Each number is 500 + 40 x the weight over its row's rms, rounded and kept within 0 to 999. Layers, rows and columns count from 0. Numbers have three digits each. The size before them is the row's rms in percent of the matrix's.

# layer 5 MLP gate, 768x224, rms 0.0885, rows 447-528, columns 56-111
100:523478480494502579531523520546515541493479527447425488548559482502464589475506557535543615538473552416470467476518515514503449479511563501508447503487576490460526460531
094:502506458559472626436500522482521567494496561496498510455443545503530470534568515500504515573503536514577465495476558405470518481488447515489536472519518495542550484490
103:494442485507506499585455557587433537525578467471550452461404473521467478439523508395549490497512552555501495435531500555593480541567509436479453520520514524533543503571
102:423592504496476444494499495445526423521493474490454505528436483483526448460470478476530438552516490530509438503474523501573561528488493503447427498527462478451502506542
104:538513461503430473527519558480482485501454518601576615470552538543576501446544535502490507498565465615477510537496488486536425489540409440536522499472456509584521494485
108:499501461574484545505501516488485576590530483419493444445471489563491496485557461506441486546563564583507488555466514513472466604530498505504414480513496486497574433499
099:445523452456522503470492497508511542500505479520503533539451493475455517478506458551507420507606545513499499442449551430495466494466525462421453536449488513521508524492
104:550516594548500446530473568582447509580428442477485581467465514513503530460562486453546470458587484537541485481530448447560455506464522442514531526590524461518499458537
093:496502556455488469482494458540538511469497533516558499535499500535525541542537538558513475512504451498514529406488460447556490485469498477421503515484545530481552461491
100:494596481496454527589505407496519549497487561488424498476528535511486500548494496445497497435474483481597512506446482524554562539519491486622439521482521507477549480543
099:514555446482417517461512488465474498428521516456444490432500565497554466524516554410537477445536469469557495410488510526546535475569541499494463540492470530485542561555
102:434529504554483505467487461487486523549569544505488500509506510552542483502566563545482433476526433532577543482538511450531527487427586556519528516556569523515482472526
097:536572472461470599513529489530461531578509491474504550523475543513493458472482501445558519479435541561497485461514513491528515483490393465530452551510471542404506557505
098:532436498437492519484481494556501564527578575483493561510431499532460484489498469509554512517534539488515496442458514467483525512561492455483559537424563524512509435499
105:487470463523492533523504525549485494480546525592483480477492591529501521476528470559525434482490377468501525456514491521503515461516524522488506471465551504528497545544
096:572533420515456573527510468447439466534501511529436495568478499498421481564473535448535541486545586565518416544540481497477484485539533434432558492499511441492451419511
104:475524547454423532535534497566505495572524534511531548596477497551485476523583450546485501546518532448532522511508515526521464530532476490475562548549457494529432433533
099:530564534441486409527543453474460482536542542466539540481485518572563456436494481507549431475500507462548495491547483462523554462510463470483513473484548449427493502508
101:568469545528473472509518574537553475530450525448495482550487523488579415431506474534448475470544486489541496437495502574510425439516456497506541581474467554496463521445
097:572485556551524477538492433533554530513522468532532570507518557476545441532526514443481521418496473518455468500468462462509497481434505547480539545549468522465561501486
105:505541468482511452476482522517442523462541495460524437501459550506540498451501514541524494440523531524491419475586514408572464487521543549463477549494535460534446510500
102:469495505530459545493474604557434499551516537475460559456522523513536473578529521557535496535534548523438468511520453537492504483493491529424433585411450525482428485501
102:483533458449489460515500496460552538531501455504481551517549501491465496558460514553549522523509489552448560474488513491520499466513493419432480556462478469527521476499
103:561511494507497520534442514557505517538523500480501483519447493579530465540486587502551512543565470460501440472438509476540464506557565518488537575541516539526546492460
106:552551442475452455526523511526502462538448503525473566520490546558402546503501499541526475525546502504519469446565491514528567481547548449556606505534487545459445466457
105:484506452445463517459479513523476478456506521459536444501440500580494526524484490514550517507511478490547500372449461533534581521566459530452447554472515566449544519500
100:462563527504509442467443611494474423512476514533537535495486481498545600511482518532488518464546445582396501555485516519442521475429528488434492469495474533475521536474
098:538506418532496406526513424600551521536521621434477530493458521522495494469505459525553464478523516523457423493553496519537526538522538467435531531561520485515532501561
099:521475552437495474457489467539538496485478529492529512550481527522542553454465519492571559482529485531563485543489509522530584488471612521456506461474504394539563517460
100:449449431543505503522476518513464538518494567464474520521484488457499555530517506515506543476541556535571557450546376428468476586494536479516558548600485475540543481463
097:571520501478476510538498511512429443583465448461522363462519555513462477507456549508464521465513462564546544501518563482525548489456517570448538498491515550542494430503
103:482546462457516517490493583461545533541527526458528464509532604525498506472535461521465461454465535560561526496549507560536557519523415486447426493461564498542472454554
097:488535398563507531524551542487479534443545543509548505476500545538539478510508564516550391481501451517378468547494528497554453494427543474576449552501443490459482504536
100:472523499547504604530481574562489490565541467445421400512500520520477449544471525533522545506453484508487581485495466482480466504503478514454481555475541540555462500485
101:513475467506467488508489511488463508464493545459540455476481531555433490491451519530542457522589515562474503556522499464545430500577516409525493501516534438469540389470
092:450512534522515459510542508471532515503488503527516464468553504523499575444426530468570534436542509486436529556506460508561472510477465464521490528496466523445463500494
096:486491454450510413530481456504522544525445542551611476441523490587508489541459531491507500531502465516479546473568508504542473530484511553389531498555586471472540412474
098:524604510515456496533439485593481528492537502564555592519509486550501452479449529560563520528509570502560501469504500502538556552475548470478495485390457456504564476526
098:514424499485442561515505572486530525537540527517494524522425544533493467499490471562455502503475527476524554457534491437457575492551503492522472522462519470528494481512
097:517481498466519462453477555493418455537489487481542541483538548492523466538504494523477521501502528496492561448433529493562434476487374498508513466471448504485542504469
092:487514539514483523501550482529423530471488468451472441487509492476569526504498464568497582557443461546452475481521469506486530447599536531405595543462412525445510481562
104:472433547462391541504536543544567500506504467454513486444452502515472554467594557506449515480537522453490496482532542446526485468548478524492467508445468532506496467477
098:559560490545513512549501514485531451525514528496495507478522586539518516520528456460432462554458509529497474433480528497533498540487518520541482540505527503413548537521
107:490464557491492453514546564516524570542514462470479544526576508496503451477499538492577453481530475549429492515521479532412480546493429463487482532484535444452486470566
096:554483415491519556497539574508456493563500497507523462556530503535529476501476476520501479532475475465541487481565552496557580476468464480536486507505497535558510524490
097:533546511487493483482484485435467463538547485547529563598528532516457466508442533499532462487494478539486520466570460504487434492486461497400477553464539559523530573536
097:468495523602523458527518452507454506526486551486505441546521502528476525522536574520538499467515439543499515533474497443489463480527472460537440455482500442476496437487
104:535531549488474483471607479551540471486453563464465526577454428533495508511599441489528474529499511527506455459534431529492519563533542458497424540494501523504578445571
103:478497484526468493598455495475552517529552483478525597485466485534521467527447492495471503475496508491510502538453467487541523524471528446520500521457471582459462417486
102:474443499493436520518484509529526467482474530495440511530482446526524574519472533526539525501546512575444559503500547562540521478530460492425458540465527486428511451573
105:604491410475463476478489531566504577563455510522488510542518495481534454523522523518463484507522438592475553502487565450482449468516472466488540565510480469516510513423
093:470486422516466522568529490485548496501546480481444486519550548483462471454547533498533552504514533502545446481493528443465491484502496496553452493487545427476572543528
106:444556498409397537486481513542540505515463546565583499508514560513493514523525465514534487430479482498554482463516471503523557537530494473485455501525481569407473531478
094:490558531515474468475435528487520525519508570500426581548553440543482476505516553504472531488458493508520520471498527513506546475499520514487582504481482546452501504497
099:524498477498445493510528453489512527470532498466493511538519484521486518531443473526554538408494496459487456507436515558544478457516538533453469452529502465505459493563
089:499494524524459541482544547505521520541543473460491468522415483483503474516558539515471472471522508535483400460498449569496487421493514491423466458491450468547417511511
099:475513536482421523547484500510459484447519534454529474518489524551548609505560454474537525560615494509492484504522467404479486457466514529472504528495533516432579473484
098:564515512412475475521521506524550419554534512435461492513561498535488454556494539459481514505533476517532480469486528513536545503496486548529549550514499469503532527547
092:552500453575536494498491501478493459504550515508629469516506511499494547549466486528575507532532429493512496475464527482453388449567447418525496505468512555522555524502
100:611559473370515487505519479535495470478451511468491455434529466501469449540515530468571556469551492522458524470487425482522467581524499503567512477531468506493478453496
102:523438528572447520478508578563538470504435411445523398518480455524499466532480569498536405576467519573534396423528479535467485543485498551470486447485554568521520489499
104:464477513605493562446564553428504460472519495427469517479557559555468448445525538494494499568573486468563498523444478455477530475433586482540455498411481516480527498534
092:500551540523475396433481551527507545479552463439537421439506498535560462471589506446474446508572458517560463499570515537482545524495457518433513511502477483486574450567
103:495477448501492458504580559466446550540521508465512504459483470525461500458472497459569484460518556460509480395552544533533434445502498520526490508537507545499473516513
097:470532563490452476548481562431501545506471547524449472505501507548452490476507536514501407420505450541530561468541499455540449546514495504463449532494583585477493491574
097:486524605561458485393440557520472462513497502500491539457458540496462459503553549528529483413530494454485510436503521455436482521487520510503542528490494501457538492582
099:548522471501451436552529507589465480531491503493536483521499526480517472563507462437462511380499485525587485510511495519477518546540461505510460477545536542498533488494
098:421533495499497428416448524492433457551515454489505497577514503497429529561502409552502438473515485521536522502460469516486508455464488482465446468464514446440482460439
099:587561600483422524530540506527494441502471498469451480517442524517484403538500510568475544438501425535464377469474469504565517510512538496486535509489530526459462470512
097:511549535481484495500561499470500454481526441450523468549488543524482463523518535532481524451469542524618532513483521453522506450455470551482465468455487437455509533502
101:453495493509523440551574478550499530482551464438554491407547508502551540503569496552405515435566485507468554569450483384441450503478489515555542470489446510524495511513
096:483516478634508522491443449498466466521469553544495551430569507534553491523470441465548521537499515504503517512511497524459494567505507515519518407527482425462467472501
101:489553592445493526468451556536528472487531567426502556547504480542514459560547511433438531520490533452550534480539473447511483504532449533467472543471516490488601463533
111:546452570557507497498529552515533456502584501522460500560521516581516457534553457486510507479469537447514486460477457559538508497528514502550479492506538513492508483483
097:528501562502520473447499450562535505512479480445563458514466449520491419482475589500465512481562485483557545499499531478529432500467581447541518523432567502455610463589
098:467463454440414476552474563551518567477521486563451511554476507453483509462458542504521494455512404461535494510476477565486546467489485487489441462578535471448511553479
101:514549462479491501426486510493518483479472497521461495558522515505509508477600476526490501462518575640536514463524441550526527471563493500560551495474506476532487548516
104:514525527502517396459524557544522504502586609547472506464535563485484524535570570446472518517486451503512571519547549443424554510496510499538548570499608520509531508495
099:497504503513526474513438484507449549531512452507471492456488521495468451503544500463495525527533494474506472458595398443538508455544529558569408566444536575539480484468
098:565494472500438461410495523549493531531502512620593532502515513491523548572448485509505395509496569531548488499557607515443483558498472503489497483457484553460529502519
099:512482491519485461522457537500476505508502522455508490521477477544448534481511585481535496562529515480464495553527478553434522581445486489507580530498573475535548466506
102:483515504547466474536465494469475500466490528510563497582483536505492524534460566541497436449518547492526470485511564520518451539584490487565474541532521462470474478487
# layer 5 MLP up, 768x224, rms 0.0896, rows 447-527, columns 56-111
095:457490500507481522524495520416565532413482552578496496520508542514441496548475494470492548497500466571503541507543576476469526489437495472558510574519551431500457483484
093:524578485541521468472485533496501529507529472489558502533488507484544482522543528553483462484545428553455505450477582536509443473508521502504456474515498578535496468468
099:522516559478548565538531543487436552488573431521458551496457512480539530498535503447536513488458456482494564472561430471484501536527560478494542519505519430479520479438
095:465587508532468539463530463460518507570559482525459449514497459469500457569475522569449522528493469451508504492452531466501475501483520580442478620481530519477565470449
100:426484479461521505518538471429487474450490526512472479531576543444468463512493432423600538453448394514535481425503540569507525498511487434586435538560504506459492496500
107:458500425540497490445466537431462469552495584501482482490504463452491424451515514451507549504520501455474514516471508561539526517445559471499496515534557494476539495482
096:502524496539506473525470508502510584471498461495492510526459459526509534466461431471453423477547553506535425523568567525450533511554472518550464530518450536558433505541
101:501541540463523544534496572462514505533536500420473460530466448503477510464509531519456423507563538378442524511463544473551477560497533469488443468471525488454544466479
098:520537471541508538549520411582534464480559522524436509504504532522492444537507512551514512481443509545515568591434474478467474552530513530479523491514519460474448508486
100:499647429532520401490523426489468481520527538500521468510472568551470521435499465486434451442471544448500527492514528528534504496539474484463405512514493466463593479504
100:546508496494531522507520502521419499506506580589475496570539447506443504493535534527456494505481466487541492501499525539485544479471446489496503519518515498577422500548
113:508589486562487578513555451465453429491562507461542568388530398486541494518557519506462418515507488518515457557540478462465490509469505501515549489523451479490470455498
094:564575493510516469421510451490477478481494615496536513501504565475479488496489508475425428517522517424506438422516507552525423497503504555451474482429530485487526571461
101:553528526445475501517530549534525424521488471540592523469472480476577533532508491574476542521535490507504481535447546566596541451566510471532528429508556456521488519495
108:540434523548518463522532528470506502506520509514582457424459499489558497429525524488454506482522526547617561494430535515466546516520478514533516470442498500510521469479
099:532546502466475497409520510477496488525520543478548504520430472498570620496550515548524521556503495484505525494455470540453393525510481498463456418488505431511478478512
104:466483440409479499522450501547458465465492422499580528495429507516537484528524483566452545483505550532573443504521453522615509508529548438497516509539444476556537490471
096:481542512551527482528470498486482526487499478537515512417529482483518486476415504481600582505506542525526505490471529513474515486467559512549456451572518495463522526538
102:445511555458511484520578492464561539554562508486510456554452542519473501518420479463439429496477507432411529523419521511518440455537528527474489431490520514546539515489
096:505488506562508506423485507531473505531548429562512523570476465529617517534475520527489516531555429492633533490527459472610419500540543510496507441515529478518526548417
104:531474508525528494534454533519500510474459463512470439513495490526466514482503544449529419455511560520453525505416502498563516498530516465452494472501544501499518507573
104:439529494575455504460518460498506491437450578457493519519497496478451561457521465522494493516512559495477529480584531497500476476575588546552533449473477435507547493485
103:547481541504498490502463487536441510457453500524543526539589466543538526481515481552506530501530483473498514462519499491505422515493511456585476539523560465446511426455
105:570519481504526442565459492523484484492445441506471542466460587469481426520489512497507561430542495569537487444489511487491565541545505481537527452537512485541459554488
109:509486498476514568531482462481429505456486541467528480493529456485513560503456570529501506480494498577480547504475600473513495486499478447450454518490546456422539486470
101:417451517429510467449436491505500506478538485518519526468510550481526523508516456489525505505461482471553574470493486459555553502614508497506514500442440478590525460476
099:493462547582497506445533416522491472445578498519572546466550538498577466539533485515456481489542594520508418528588539511535522497544569567542518540494522545471501444515
107:525551536529518469501506474523483511518534526574515525455522500507537483521486501533493526513531505489481497484527454502492488398517528506500533449447482537450460481446
099:459537498487433506441452513489493547542469515512510490522551510493530612497477473473491435505495513541547487541508386479554505468512482525469470507450483493499505527497
100:523550488497510461514519461501548452483542525471609404503485426493514439529413507494439385465503462508462583424479575441565497515473473480465534491514529462513484436486
102:510515431480473368566462545498409541498496548521488487504569502513494499474493543464541559469555478508467466491554492472442519544505496538449496511562509493514576497460
101:566558479543545547545561523479514473504418484562445533475444450528497502439513511457562520441506445509465537465468460493500478482473554503521447518563520468564475453512
101:479440511542490529518535532488535457530504502494447495524501527464566496451563439474481485466514616547514577521567479479441488579407420489488484544514526481465489454443
096:487464464487493464582422529490429557509470507519513561540466529460502460434489464502519445526512500546442447397409529510496495534497486478453487494488459553486547493499
107:464496464448515460490506477467499507471444534542483447479491428525433522499497460499480486546492515532514514398491462535498466479545593456446506402533438620553536485612
092:452513562483513465498511427504565557525474466480498515454486485506485486502447498477513464440563512506537492538515463566561502506480594556449466530477563478504479523459
100:513502533507568553533487532479472552465517498490539424446496488488464490561461564496494520491552488402492456510429441435483521522495506495425545518500544509536480559465
100:461533540543417549492499537539519470476476481528436512575519428484479528492521566511497439538519524493512558500521544458471495473436607564455524517474497463549526516395
104:541456545476551515440551493538478436466474442521476466501477505540519521493503504533522465438527547539539526494519550506474515457568488489524547498586531478501550542550
091:499478463480487493515525522531458432508516494496537456504500481570479454582469500563460515494529488434479520568538547445497538542534523482490526495555514507495416520481
096:550531443512449525514498467541464529477429509528511487534523450546616517504512473535508540529373479511480451525517446492492526513618543537522571461538457490438533496580
100:462503500597459513537537526559488488489508508471521522514533458498483500496489451444518529483544510497491509469473426500530466497394486518488494493493490582499520455457
097:530482495431574482467482455476545457477446454440542490488445559501474474455471546559517543532514527457502512525503536539515467569412420443491480544501547474460550519574
103:495533505423477429444521460440514508478467507586442476501429497503556580443490432504540505463500497438530411496500401509509527444503486530458510523538484442494469454508
095:516493513536528511521586478487513502533392520530448534431501503531501480502440449444587518448493489526435528490528466556495507488523532517471466456518555450442505537530
104:525404530503445494483458524514513526514455453571559461504438478521483575549545498555538537492499525476530539497524562483531509478554474492571495522500545441400436525461
097:503449514477512491418436489421511435564491510494470562500501516505478524525455445447513535492503480492559496520458526475513500498542491524516480494508470478417535559488
102:507465470498555424520481498473542469467500450465530495445513527558542519516449464480526477506522474495571494516549527475552504540506524558527476396488560454548509474455
095:495531515502501476438538473537579547448476532477500470506480516475472498498441477445571575503489505575474435477479460562564471487536474479567392469497511529440449447524
097:508487613488472564461505534550565457468564524497517585565463462534527520562478545399469523518522493494496569518524525506437499485451538497565565518473487491489546532512
100:505552530522460457452598469504576506530547496518551534470485490493483554420458466511511520505514519506515482474442484535450554536414489464488454441482519517484487475398
096:472483512503498504484493527508537538486504516504464492497485445532590458505428576537544513482481494522506517567531527449489515544546534531554456463500593450525526520496
100:549513518559473491487513446530530592501554499485462540546479484473487478442469504542488415525489464602514436500509551500533504478525436501500469537495502549504533532528
093:448500480531554565501511493495521474473414463513488485558458544503434549504504521499476608486532484447523524507413499523498489459460459508433468486559521502505484428489
103:488535461532506450478518516500470484503520564577492475462470558511513425539489512507534442508524513536498467463509548551526507547575526522476493424530502507505526507450
093:543556485466502510453455557587518482507446494524479476509422519499501397495469462478517513564519407495490543512410445473510490457470515438478524485451527529517517488542
098:530532443479525498416524493492507542519559491465551515481482533459537468555526512483524503484522530544466516522512451435499378514516472421464559481491520542478543449490
101:450447492472492545429511468433461463478506454547562431544573500525483539494514491464538473534559481491459461497486532463505465455479542521469530431505473482556526498555
090:437509486425486508456464504549496509517547511497538490459491518537462528487479497549570538524525462486563557453504494449506510514605471453438485508543556506538548575521
100:477444616483489490548494444559494501530500558502531559556477466495490514457438528531494480476473473473495475562467515517450509465457533626443449589465509433530510536502
100:556466477446426533515449445521509464514519522530442499512587588507480517458499540528428532525544501494491547614503474597453527516469475507522545434428505460533537455471
101:475485505516543560593480551507533504504585479545505589478488500501480471535454519447504553463458506544516489543498511472566575421514472495504435573466492503473418541535
099:482532529484493422506524563452511524509571499419501510475483494502455515507522469529514487452494519526485514520509529455545480520601518515589523580480493458497517472553
098:465487527536451410481431483538521504535450524525500408505493510514502498451481516498531477502556462505514475442552407519481489471463436489484546470494519437492461535499
106:481490548455514570477502546518544482497452478518487546535537472513477479443515477539529490446479525573497576484529552476507438556499454516462516497479474568453527513528
096:503480525502507486509525550579510448522492485490432549524566505483561470462499518469495572551566450450495504469537486530558509472449569466420477478527513534475556516504
100:497532464560457464512471522533497504485443533501473464567460531508465569519533494478492501484530573552585479511531467495510510546543505413479495527497459486503477499478
095:506564455505442557569498484532497524548424505441530450535518466546492502558472526366480489575536455457449464534493496423432535477423492427502435445577503511478481494517
102:528546515525482482512621459542442562497520497498456548431482482508469551516470523526545559464527512538450479478577498528488435544475495435470558473505533496553509495487
095:492453445529544485497445482499515499441506586529503540547500534482496491470512481510609492526545509398476509505530527478503565513542570508461484601494567546468483437512
098:510475429506476472525486498495566514465458435644504434527506485457464506500442556528511525484476478512504525512509569503446512502497502475482527538524474532502489508458
093:515525518537493536499526565582521435493542507508448527482518451515376566519531509533478513465515482519515508547577434581517530471540514529585447521547521515555505481521
108:456606556565456552557479571524545442525539450497538464477519491499535461522518480475493575524496478461452515468496427465560563496503499499400506489516484506473536498457
107:502500480528532595457531445520604489471480482485589488511511539519517498501543478471507482510591496463486397521522476484507567450475483560535538470554562480463558576452
108:522466540566441438574512586508428530465533536511582573521497471495532561464508510525525406499522511498496449544502491458569511541527552521481551551502518488448492472526
101:482527492489468552471559430421486466520528467491459433477490452506508507540506568521484535528466533545555491466490542457477483531487502476496551490372519538570518524496
100:538485434436486433444465559484504485473487513423530495484508549496610514497558534456420387497536558569450494549448513550492487462471526540488498406462507467538582585537
103:560521427466458484460531467500540380490482461499527504449473517484431467545522502466535506487487452495564528440473447438517391402455470510534496508449510452493545524452
099:515540563485522479436500525505524486561469489479457494462455530566440497484532475515464520468496507427526494454521443470562439468446550542496443494416519508572589530506
099:478520499499466574526490571479538541509453458480502527461569476464470420549529528447544475534486435502479504464542479500474457495436499477479435518461441547507499542534
106:505466459512481500407514409482478453466589555451506489443520493514418574538497502515478541567515488434486447442425511453522536533505448503519504491520464489451506514542
# layer 5 MLP down (transposed), 768x224, rms 0.0885, rows 447-527, columns 56-111
096:530530439510523509462463466494483585541505458543561500476457434488480522492507478505513436510574527493506491515485535545463479509545479472449456508472508486458481519514
096:476450516575495500496410544561526463578486483525448520488529467511476573404492500530435495468446456547493494534483514495465527467499515538508463472471463482449496471548
098:497491470456501541485540486468499557508551490547505501472556472507474489504503508454508487452488514456475484489514550460487500455489558511503424494532459536494524560445
095:464528528541516520533430477491501494486432493516545528562479528498548534538496520527463441445576461517477493494563488512499538485592496563472455515556520561491501515502
095:456501456569544511479469457520498518564573458464468517524457493497527496489491617557422389514445494522418527517513506436484442545496525479513516544524473531552507506522
107:463513584497454514528440462544490480482488488475497515443490496460494471365468532581501477411429541509514565539510486428401504516576457506495504503507524473490458509463
092:542519541429481514522485488518491477540562500518471484501607527505541453732484505564461567481456470509481533504505450533509523490525510488538442461522494542465525468484
100:472543468510532506518472489497544533494498464541485539541565477428517430489519412467525570437500451520491490572428494477462547529480540535492508527524545491537460462499
097:448505562435540509509450501531495523473504493513530456501463519532538441376470506561549479491443496497446491410458520484499519439509498506497534523515478500529617486548
101:534524575512509499476489477470451457511493474461450512535505474551543443606443471499492517540470484528453485467524587485465495463492503493516452489483535516467490488438
103:578547490474431454499504502547470555452467521538460442523509470487494578225506448465496457509523503499573488533530494514519563517463491473462458560508516493471476505513
105:578515485483531624493523508547488501451478539482508564434492535461532522525506456579490441484512494571500575530509493587533488448518458498511540483571509528498453577512
098:516530538492489532507531494447523527471514458514549545506498499555452572732476500524557520507514522528546548520554410435521557567506496483503449477477473532500444516510
101:449464517565510471557541512502476502571540571560512502515520456559513459491551483554526518487525567402532441472546522519520520532466503464557546491480504404616533502481
105:457497516415475470488488485527548561508537559499566463509422529344535469452494468549490460526465510500491488540548506402486491481484530531520447495456521520545587469452
095:537538504501515505426450488517498538549449499526487617465466465510496521442500534416517464482487509554564446507511556530474547534532522454522477564534491453497531515443
099:488494498461552544474550494477480527530491519499496521531450418506466480775482528405526558513502504470516503493477477495448479463504476488461475504511452498449507502539
097:589526515521510520525415417504517587475514471447477509429490505542539497492552505535463398424521537567539480541544476466491504517532421479511540498523467492448457498472
102:443501502423498440510401563574535549535463479483471493615527487463493512536509497474513535510507601548455448500425463536463374477553483465485524526431483512489446492443
094:534538501473425576424500510473427509556580459463453505583545409479530476543481595517484507468549586469509487508569467564479559488593458478505432454460459495479512538450
106:509416479525482501451495512527487469506545447584506425483461551504522527230496549468515493413475484498580494508557504455486503486492436500506522456463505509571453509514
107:541528478452487516480449506585537549479590466488539467538510503478488541289475463508520493557474466461503566532586518530411510486499465491472538491484535520504471479495
100:521402562504477569497518528433414510452496541538492514460529493573537480562468521500519432421463501469450528437535509477509456507527416542528402462502514519487467523440
102:501546529454463452565524526439457541521497510498525497562565492467462479570553420502532547474467493529533502484466472512520530513409493518468530507477549469468510474449
108:487479564492439440546533556454490505518580510551507470557449528505502550425504462436443541542524529492454513513509494469537561555479536490489536428442585609470504446513
100:476544516517484529488533448505457428468529501525451508430537521483489508576500437523505524494471530482497483524494460519480547563523568474509501467482388575516554473526
097:440480528460464497499478504436452491524446435493490479519461401486499460513501505442499488519525441511426563487466478446459449455488498472485508552507556504485512486478
105:487545470490520509469557519535460424510543475494517534427549581485517546584500483522498472495544516546481490461574481532488483437525452461423596546495476497470461481511
100:438512506563534438484518490494528522495475440527534542546419534412437578503527416500509562510519491541517511489507464548522541462500514535472544457533530593501488482475
101:439573556434477453554489457586443492517537525525559531534489558438539531521499483430484536528514533558469470505509499480493517469437487477418488573471503515554507477520
099:482471481436559531549415570550443436499606515431442519477485562505461509578430505488547526533456594497438533518528487552464472554481451516457556494524492470441453492507
102:512579566537516548544432552543534511492515548515449459500512497505426427453432511555527561525452562487576521490464413457453481515481490517481501563556469449533535486480
097:433488513484548506476518553437546498558529564534532470487559542526541486514527490461529518514505539458475536549520475491473480484464487467523521426533538580502505499513
096:549498470491513522524472452531525444552488476521515517540581480473568502269474497497471484474522555424497497564547479483480576552534519498494455520500469502512477454526
107:479524447453510508502538490478449485563481476564513540501527504472543485749517519562573516512422495511464502503445442490522545591455496486501495559532485472463470432524
093:549495484482499554526565462529500459539573565512469494465518498462474444643510473476539536472456548528521422563471498499512518529459540490455470498496545562516506501474
099:438560514495499540435494525481502494481485552582566604448474533502523440338515482532478494543492507479514435543448432467515445484486415472508471526447540498465463554463
099:498537476453444523504493568516521563548499474603526558491496497543552458525397533509532534421498573486479476469431600538500502605528551571478489467512516506466458520535
108:510540459471494550519507467520495485500504461538493480551451521534533501737500579465487502528490478475591459509556554478569551533449452505458498471481494557500543536474
089:479470489529490536479499519489463544540519530482562470536517496544522447494461518502517533449492541525477566513453543480444471461484495524477494603518515409429501517529
096:487480512474570508478525520502505432528512488511511504480512556490430493916480540440525517530571512471491481517501515506466520511445477508497433505518528534562520492451
098:548462508429499510518462550406564491446548478507504512527475449486537520467512525521428471503461462509504484482500568482543491500512523425554542475458499536558476495430
096:500480478443499453470505482432486461495539523460521522519511477520484442549543464564547586443446549460499532511475514450431459554506480466515433503516470458406484508513
103:488525453485535530471381462486519509495520418497532470463436462545570525379474507541490456502511492489462482546516498453461502552470467462515505490507477474515514570436
095:484462516468496494503457524506378522450511501478585476566495463564556553545550541485472498549540490458438537489526570450510473506516496550456531463499495568516502457475
105:551581483505456556492457469490486466537457435556474488534489593490531482227505556561485536510493468505495561491490482515441497505508515520457413473485470524468480520519
098:503398479532448529510502502475461498502457520520519494491511520509504490339487477445500428506510449471516520534478556455408500481498508453534516518523554483463546477484
102:549524490553484509520505466480531445557548484443459488496501531537503521589511580487525545486483521461511510554476482475461517490549488499485543481454470495438579550486
095:473526524528504505529539470434465515533542543467488524563445464525464586575523493518502512464582438479500464479485579530489537616534480561571513523433483523534566521548
097:435535576495505563546471516488430505507488504527542472423481511519547492569530553455548494499444506511458459535449475503479537478473474484423416481481483512517456457521
102:484532499453478476483511547568484581484523514585496451482494437523539469430474538378450442517519480494431454509521426483445500506469485551557469455498523480504497566506
095:517501599544475502490503542584491568488447398489505459428532477500483515454487471538523491535510422496500552491490463446475455501469505481522496499429525447463431471539
101:507525575480412479500513432570535521483541468453451481467508544459446518288521552500461513464487549537507440489503547505493512461536455505563432480532555522451504484506
094:519470506509503435475566500530471426464460514476499553498472552579483454521497528556549545590504457434493424418587555456460476434466487480496500539416485484490528458522
105:499486549460541437500478516540528499499475466512525522554496499523557551778447488548511562533487576459492530447549475508510514477531485506467552532525471524525489455486
095:513497475467479516568488485497579479506488534529492534488600452572506481784518504462487518532502429525509542506397495549470500477594470532531496436512521513503491540557
099:412417524453531528520508501495498523532509412452545541433416501452456562568470465448577471454415501511520524496482518502530583479487490561500520506495450534540514539566
099:509431476524505548507550486567452518556529566549486554517567455515483506401492524496558479546465500472533472557472500470447482542546550507512476497515586507520442531477
106:525436419561473484491496501477525507503499472460505527524576512498532519920484487489498528470513498508504447549521498502508447491480481557516537516576455462490542495525
099:568556539517508533465505506404461466553520455454484486402448524552526506434525516505507530501480432522453487470516529560500493520448475406423432521533563492480482480509
102:478499434477536476411468424491504517594548542454518525500475492455493511516519428522545463505471555529512512405524489460466479513546488457526491487520498547485483537534
098:485431449518486442509520519532423517469382470450519565510465456562507491373466539556486487492494485549466483437492472498461492557465509440518565464566499545486481460499
105:462498494536499553467555473534522558517562437497492514510444517474578491787487538513493501452497482469493507528459465525527576525547472606483506426503500512566532509496
096:569488500518529525516461532540480531489550508540498427463525488528542503665472506499461480509522577491539486504542525489489498519554593493588537446565459481500487558538
103:475468531516522519465507516474490571514510442440546546531465465558487524682488473499528502522476540548487504456467494578489542531485522468508454473467470437403488506512
097:449519487517488432543459471471531580484529459416460574459428521490546492470582513505498449533497417501522476429518489497575522544472501530569515520542500524562483412536
097:466425544504543497496548523408451530508449545534501479524518513460526475673519478547532506485493542546476485490467554478531511542565480514424492500496501454505489480507
098:519472530437492474543468479485509489465455510536462490555435499519509433668549494505471529508502506528532478568508541457485409567572526541514513536493503528529560476471
101:494497531492528535491458457546477448429499525531532450501500473449482496411526535524478564568517532538505417505508450531473501456517501489475519509538494502538542517526
098:454471547493443427477438483455501522542473508558562491557556498474519499256506499557516507481551396505504556484491500452511491507519477519494504544464486501443518487539
100:540418531524457478482507509592517521537531440475547593526498541481491508336556506442480479552552480568475474512566546521499467537464571403488496552495490463456505482442
096:473516517477500551501553496532491555549518482470525416486440532473525514344574485439508469482477472622462487578487432443491495495537545507559459435500509526454504510506
109:462508552535521518482464506504493452561484466444479497565498488491490462285551532537494537517454436539555502483503490512477543513499540457446514463541491457440461488418
105:514464509510508527506469541496532539447516518581580512559484520505474503564498538442491505509488454487548497540571518421600496499497486509536535495474476508552496574507
097:453530536503411418469524575487529468559405445458412558535586505517555564459519550515515498400437460457461488576468507414543497479480512547437497504467557455469419480536
106:490477516432519486442443463526495546513429522491515581465484481499502509183525451499540494483520439532437477496465562463484479514494541550503514447527487498505501493517
102:468463512484477481560514467490558531521545467522498413549510521480499493601487510496528447468442526464503489488523424461580478479504504517511502553505497535508510497503
102:479513543509509452480503505507482556498435549474500467482465483468524528646504485492548559497514487559494518545531535518449496493460472520508554542550585583468495508467
100:513563448505420452529454527502537516543503477497500576532549387446505523558507561511545457477538522518529512443476506423466480528556485445522519500507515394454491481484
100:514469527474464535484485487518485529516431545499526495440543538482529518812446523523545531462576493433495487548543503524481492511535489535455551542484567552463479470492
102:505503467507513428436512455472566503471531509452530538527519397518455465563524487494569514479509538531504571466480482418536538598514470508550470520549466550535490495480